{
  "n_layer": 23,
  "d_model": 128,
  "d_mlp": 512,
  "norm_place": "pre",
  "positions": "learned",
  "attn_scale": 0.125,
  "lr": 0.01,
  "warmup_steps": 200,
  "schedule": "wsd",
  "seq_len": 1024,
  "doc_mask": true,
  "train_tokens": 254200000,
  "dataset": "wikipedia_en"
}
Each number is 128 + 24 x the weight over its row's rms, rounded and kept within 0 to 255. Layers, rows and columns count from 0. Numbers have three digits each. The size before them is the row's rms in percent of the matrix's.

# layer 16 MLP up, 512x128, rms 0.172, rows 59-84, columns 0-127
106:127171093127151111121098113157109133127123093110144126148099134122152135085125115148128110154098131131151106163095147132179122126105168099145166124135147146125099146121107105095136137109102094131136122118152075127093106138114143134097126170133156129123111126091041165125181107125115166152133131136110143154127103106126162130101126109163165128147176126139107104147154091138114118082124
098:147166084104137124108116165153142106133091129076134155129108107118125098145146098116102157173148138131150099136200146148145133128133127150147088150123166153129092129114101101124125136160104108127119124154126179113183138118111149141095111147122105100099152126125156131112145087148134136121123165154096079092093123113150160090107125129148138134140107137137145072144158128121156119166115
105:126142142137091127130140156064101116140137122109113099107155128162121139112120156144120102107126126161162112179096133125108101125146130115118165126127158143124142129064149150100094134086134139176112170102168099138171136099164083126098150101089117144136154142085120144159107126101136132124166138096121145128147144129144107167137144131164113104133143149203141144113129129110158132143128
098:123123091113118153141172127140108106119098119142133118113133085082138118121160124155138157102151109130124165140129179113110136163138102160145148170102135128086145139071139105114114152113119172170112162124131121131096125134133121124140097139107102092165114124111146133158104120103122113124136167133101116087153152166153133102097119125169141119119176183161124153089116102114183115094131
107:125101140138179116153135121116127108104156137163145137158118161145103166107158165120110153122078137110123113127141133169120059126107124148128063091112161146135117163083126140124107147137107116115088127168121121097109154145108123164124135153111088134154119150114119133164118079154137119114113159124126132099114118126154143159123136121123125087105156096121139111188106113115115122126196
097:130135134181140095133153113138123112117076120164138114157122160130096145179079149123139084089154094151108084159110115158136067129131166150144120156109134161119160116147122144132155116117137164139129107129135139145119118111127189123114093089142111149135128105138102084139055151151102097132119183141124125137136101109136130139113139120127117117080154114132114134150169139133127114141131
113:113159133085112114116195134109144145105102161118129127143101139101082121144163199159101138107135099104186133099145143117158142114150127147131102123128137172095125153114143198086104109112129151134120139177123109140133132135144096114092122132074122138112161146137107127123127150125136170101126124146167129181108113088129121139135134134158146134126120126138130101140151134106081116148142
105:164142155122134108132134155138142115117133129140150153118118111073125101176179149100135098136107118111092109163107145138150128141124106133176113108110149144141156111151088109141154139109096136147117150095104124130204134064138113129169127134137127132135098088135148127173091131160104114118120137151110144082151130130113119087132170088121143135166151146138142077111172111119136127101119
105:135150083098112087126128115072154125167105164083128112101082114123126119132090116082141136120135137144104084162106132107160121106143074135152120161135142137141142110128082166113114154168117142137096153088135136134127162129138104107138131115092123150125146125116125101130161149143145128124133144123126087117123178122141162172158167102140132126185147145099115116098154134129136092140081
100:143120157132141137109114145126109098084100118141159093133134115104101118140141145097140156141085091129120060119111119144113098111115102104134145132113158105126182141103158168169141167149125116134088105156164133126143165135149140113125088097145140173105108163102111101140112098129130133153111079112202159141138159103108102142136151130084092127121138145130115103145119155111143141126139
100:074093120127129135116090140112126122141089134150118141122088140149143093169110110098115165111133144101121181149140073099120119121087143158173117145118133098116148105185106109118115112116080145154098116121156132164109131122153161126078096155112134173128130104133115134175117171125133088120125133137167118135112119143107168117095138112099133130130126132167140111123151136145114119066133
096:132108144141086092147119120133150175085118160168110153170099124122096149130137099129139110120128109120150144148133144171180136103134152144079111177125146135143154102138126094129190116123088090125116123134130109141139183089154112122121101132155166112121089136140119139152112137125133148132111132128119098177126118116087127113141107149159106150120109133103131179120105148172144142075105
100:116120098119148132127100152124075161124139097138173125158141145123132133131145082127132156171178155141129127124105124140126115150144131140131117088115123135117134138171147099101128135098077156144164148088144131106116106073132166125115141101128156130140122083158129123134165105135160118152098168119098145136088122175138097127130139112108123139175158124088134098090183078129127148105145
094:135108129092129096181143159114154174153070134132109105110157109155132184115170156144147105077129153148111134140114152134144104150091132108128104149135115093125124152108086125101127098126141139069156115082108126113107131122122131085167132121151125151156127156084134145142122124144141129115163140111115139113149122184126128116115162096140096120120179076126119122157119137088136131136120
097:121144113163155110133116161139144104110129165117119117163123113149122099111155175129169143135122140101139132151137096124111147161058119115145151094102132118168139141105128169129137092071109135107141100081096122171111145087132097121133159141137132105103107133118098150107103138136120175122145177132074133143140085103119179103131157096146108118119166114086138103133103122132131114121141
112:140123073125109139124092061138199122094121138109144135140110139117099144155154142111118135095134099133105186078108156115155138136116077139132147119110099167119114116161172107111112120096103141160118148139106122113128135137146130086144156140127127126159136112136144155126108135148193153128086115119134124113068139109098129163162137113126109129120111139169123163162107152134127140143124
108:120133176116169141096112143189115127131140117096132172127150131131159138093142104140156170142158130144156090143119081128142113137183089127151124085126125079137130101136161175149108093140145116153101117152144153139122146121087126130161099124087106120092132107121130078129107110126113111111163149121121154141119151080151106113141131148107123127139125170129138115089092143126119086109094
099:123107164162139148155139105118077106163132099097127166144129136134133147108132135143127127163140127146163180135120164090116077095115138153126106089165135105088147115138089097121146103139164070105121130136146155124097083095124176145113145083116164143129120118136139110138151139150068147149114103090124094110126133124135150132137145135167114138163143113137123130107156132131141072141113
096:110127094149123140189105127110138142093124148125124126100142147093125142131148162174125140168162113157122148117100140149159145148114137087171123080097167175124103164115125119101144111122147142101134161121128111097125098188157132092133114134092123118131142125128077128125120120092171125133105105105138115119176151155115190174122146127157118113133127118135100105104110131128132117074134
101:128106146160113089122163120157118156108135077119143087144090137145103123128173134129126108136113097164145132111114162104161161101098108097113133175191094158142091146127129146149143116099158140145170125140128134124108154120117126156121131117137098148186121142183141089099097130117152099120146088124125118054123146168104097125133092160101139104115136131121129124131120139128145122143134
100:171113110096121130148131107132133116136133154127077090153117170143115120151097136162115135171103102146142124087149111101079156147066099125178168135141120161131119090130149136152128132070176149136130129131159122120133155138132132122125120114141137163110199121094128093083134130120088126126131135106081137122137112142131083131148091112133108133164138110115110129166114124155122117105101
087:135102157112128136099133121143144140136080072121099134171089127144147094129167137132118114123139114138181138114118160098112114118179139152080096108130106128138119129156129127111119135124137133155107115105154141111131105088151066099142133078158074141105091120113108119098172108125161121173132125143128127111082125123166137131161152142132115167072132143168145145130112105103141140140110
090:092093124128133088104133158159126109144116144137137138118149157105142128086181118096073129119107180128118096149114147160146120119129133113154141156089133130108131197158110134119170149143137121103080124121086158066137150143136125158120115127139125098169112120098115095089156112123128144141127152126113119147153172123115120110113101137163128141104132119119169118168122176115148099156108
110:159133106161111080143125161142127105113080178114117125134145166109120128119137126113125134139108087124152134111085127147112154110120131104159093133121120109134118187106137132137160129116101164095099107107137099174156109133098172098109098165137150146168127102119097129148099166106060144104131150153103163178141091146106108148096133086149122108137154158142140132128133119140126124145142
107:129128091138120112126147141184138126094153120108122109160142139123173103101170104075136133181133136134157106150141158146127130141106142098130139120119111154123107110164159135158152178096114076113125137106175124156122139099180129158092131157102081125169119104112147122124109115088136180126136151134110118141144106144185145136100119145141118121093158113157129135131104095123106152157128
099:126157145107152135144158093142130184153101129167093112169128133117120089182102087115158136100153105102156123164137140138114138106094104122125125129152118151116122101110119122158114142101161133114087114106144142138096122116138093117108135127156098127188131129118097108169162169126146120113132128077100122138083094115101168082134131131145141160165104153122134137123138117171179138125137
# layer 16 MLP down (transposed), 512x128, rms 0.0445, rows 59-83, columns 0-127
104:174130114146151123139123112131119132102114144125063141132144120096069078169157111105139141154118165161124132130121172139128106146104188137069119121131150135073154151164105102116141168128118127133130095150112134120143160126126151120167110127087136130107119111144072098107123136133119114153134079111163144111101121117136136133131121155194123139120178098138109114116143148131149124145123
094:113128152082124085121167109149124097136110067122139122154152178112116107177151118094133142100141142107134113076106134103095132081129148084138156099142110115164111138167149148150102112167165145099152126107147117121114130110128106106142140138109130140153162143140146133110143113129133109115119163085148173149137154146166149158079137118128178171112082151122108115133123105116139125117128
114:114154162184121084107112158137073145141143124116136103118101124141116145189119128114121108151125129115177107146151099133145101072096173126114138139131124145125165132107108166111122116155147090126111143163074130116097068098115118127152120150135130197136126121146078094099125126134141159186165109127121135131115131115099145139148142120137120141130091106159118141119122119152146124128121
099:121136145161170111181122106111154107108158113151112132141154131156161149098085113103153148143169103139104115141114162130172079124146128135125111139142116111121116097128165122104077116181102121101109159130155096136104098174109158139140104119125106139112141128171139101130123111135146132155111104143118084126123153134120141171097128061108093136083122159148134127143121160132099150112097
102:135119129149119118100094145119127119190155125158163159144138105116119146156144096134155130110105128100144112132089116162125085102150149085129108118108134155122193128101144135102126151079129122108136091124128153111161130114135104168059122119171139129111084111129107136134097146112100127146146147128106144135140150106132127127172159143096122147125090156156111124147116114176146168129067
100:113130113134148132119130104113123160139137168120161135160128099168100146166143104145119134159121092142133115151177091141140164104143110103115120102124116142152099144152110131114134149116150120122094169152103114142183102110095113074117102105128126102077121146113153097156105144133142162115100135148131140133087150101126200149069168144141116101170138154136115128133082132121113133116102
104:110121165137107121125126153113139109145124127144122140143113137161150133133128111110147124130141118096114095151113125174083082125172156188121142110103155060150154086124132066107148156116143118125174135160131110128139091123135083151153094135110113129113135125129107115106150155131135121128138131159129076158096102134106156107133137102107160151161115132126164108193117105087155115137151
103:110127140172126060119125177101104117148127126093113087153108105104123117075131136125139125134140156079144127111137156121103106188089131115124165141118133131101122149172144163113148150159146155133164112114137148110115134153115122146097075106106141148129119155097136123131130101141071131115131136140118159147112082129121182158122113144109106123140158103123109113139183116143170140146142
100:115139157142159102153153082125122098094125144113105154127148118113124074124142143100128119139157136108123099109089089130146102113160140185127121110109143137133117168121095096110164138122149136081154129149114081115177137146122135095125117110117134134127134115130084126126130149118126122136070151114117106179141145130142106121124111151173165164156124134127166163151179169068108121128149
103:111135126109114149103140180122112123102098119152124102172141135097134131139118141106131116108115140071173164119095154146078115134139129120117105136131137125107157116122110108113139144157125121189097174185110119093129076141128123120115128100162119127126139128126121147175131116152108090157160135154135115176119194098128127119075123127102155120177132113103147126125122131179109147142103
099:104139117142115084101106133112127118146133126130157095100164136121152151143148156123121085192152117181147130152125163114098142116172086113151135158114095149172121114134146130146123137150162128118166118131073127117154113097140133159165119129107126062129109120122108131068118114092096148132111085165115146163131129088151134123157120147137127102100163115151089107135143124113152126146131
098:122113164131125115141120136158109137117113111093071129139156151116170139113164135144104110147149140149118114110127133150111152142131092100159155099124050100152131163103192122125107098143159152129165156083143135092137140115077115145127108118088138083130161148121122117075140174112124118128145105128145138163113129096157120148167121116122132096104087125165119120118153143131140150137103
099:181135114133129173095118182147096125143113141111104127122133123159096122144102171104119093144142149154109141145096110152104142088113148098110169166158135121169116084122173106135125119110120126127068125130094121109153111158158140119139157085170133141115098152130097146135112125153117120098152128156138133170117099124088099130109150152125129154138078145153100143155081146102110126140125
100:152159162125139109064146152112085113071140110114120127145112114131145116092091129099103170161097138104149123132154091132120127112129100143158162121109132121141127151178139163120108166134089135157152165108122086093108129136131114175150115104125108140081102134108207127136131119123123122157126139165119122130124129120122116118105088141148146133154103147137119133111102160166132091146168
098:146130134156109143088158113139121125163153112166134116113085108142134127095088130101111145132089138131111130105132168118165188095138136105116148090168125153111175113158162102100123137169103138100129105141110140133154130134108108090122109102105111125154094134171155150134102135108139093112103157140162132131133113108097063122178162154119111085139126097172154138120144134132133126144147
092:132174101107148081136152128143090114118161134145087167150143132146113102138144119083119158097107143115137070112160101093120163137121138143141154161114134144091127184151133111128080134160104108145188119105146106142114117148141100145111124119126128154144079101113129124132188110151127119160163100143139120081126112116149149135109135125098166129160107114142146122145111115139144110083151
113:107176118141132177079133144152114149104127099137102148154146126091128143115141113154124125109116141123142081153127140118135151129159140168149130130121119130121146148146124112132102131148121069132226085119095165180099142108129119124121109148092153118119097110116150154117117131121152115148170141161142144090140113110089121147120145096112165109084095146077127117136095128129126128105141
100:144097115111125149155124125143096130162104128118136101119101120104121163121126086115101109144126151164091161097141145137122100140126158140124131089161146153102133113140154122127098110180179106162148149131130136135115116124108157178119164148117139122098131075123154137135110132145048090155082134083121149097144149146118166106126118132146134117128177127136143169091115107081120116149142
099:170120099149134126126127100129145064121135124132126150177122115104132149098086096146131116120127135095172132137124102119110152156175155136097148104132156151118124122140117125126158092085138155180143146116181132122089095102129138134134074101168121091107126128152132125138130112130072106137151172139141121182098123088121126122104109149116133121136163158159136126177104127087139140137109
097:133184136156108104158157139100125150146137155119144136065179125127122090135098124121114102156103164144121129139112119131162138097113182142138093120088157146103139080113106151154115156113076121107159158122093127122091121139132115119132124136098123112116106133118090122164102131172152150131125125145124089130140161113180089114113141141110143125138122127127141127180144076093141168131119
105:118165156122145120162114135122133144100127121068109165128159129120152158107159150156138101122145119165141080125117125120132137094136131131131142128145137089143128109153143124098160125150179112163129089136144118112122100127119139116093138157125237167139078155132097152124134112115115151122136168119110112085111135121132112119120120133118123107091145143098174126142110108092087145097101
084:126143123121093139135135109173071108144148156114158118147178133131152156095103133129142116120117124149121139130171074151146106096121104156109128151125088155127188122119126146186142125104115134104123127135110148125098162137136157137134104142087121119126159157110156166131144130147084105091152101103136191107139122122085094117120125096113097148159104110100166106121099155149154127108137
092:105159142141152132142112076165083161121125133129097132113154165112110109105132118136127120144104168128150127115066087153127129098071142142119098115099126154102104142187149140102103109134128111134144151135125137124100129111118127134094133139112117158128123171099139100100171100171130106174103151178120115124104168120191138133129121157121150119098138155140123133141114135158145162091103
099:134083115190095106166150130078100109139186145133153123114151132131134125163135095147124147157098093114117144135122146086141113131116105120152128131177139127146183148107106125150080153143153146137111145128106143122133138085151119122121110122102128120110081098142115113088134094127078111128100166179123155160156132116094155125089101147151129106123123156128165135161098128151144116132131
104:149132146127149085178132139158122129124137116089130139083140103125138156109130082115145101090149120140122140152128148090150169155141123093149151115131130143093117129133124099087136125139179132089142146103073109138125161162079163122115097126086143127146103122113095114117139168123137142152172142151129133161139107125166160101151111122104128057140140084153175137130141110133121145132127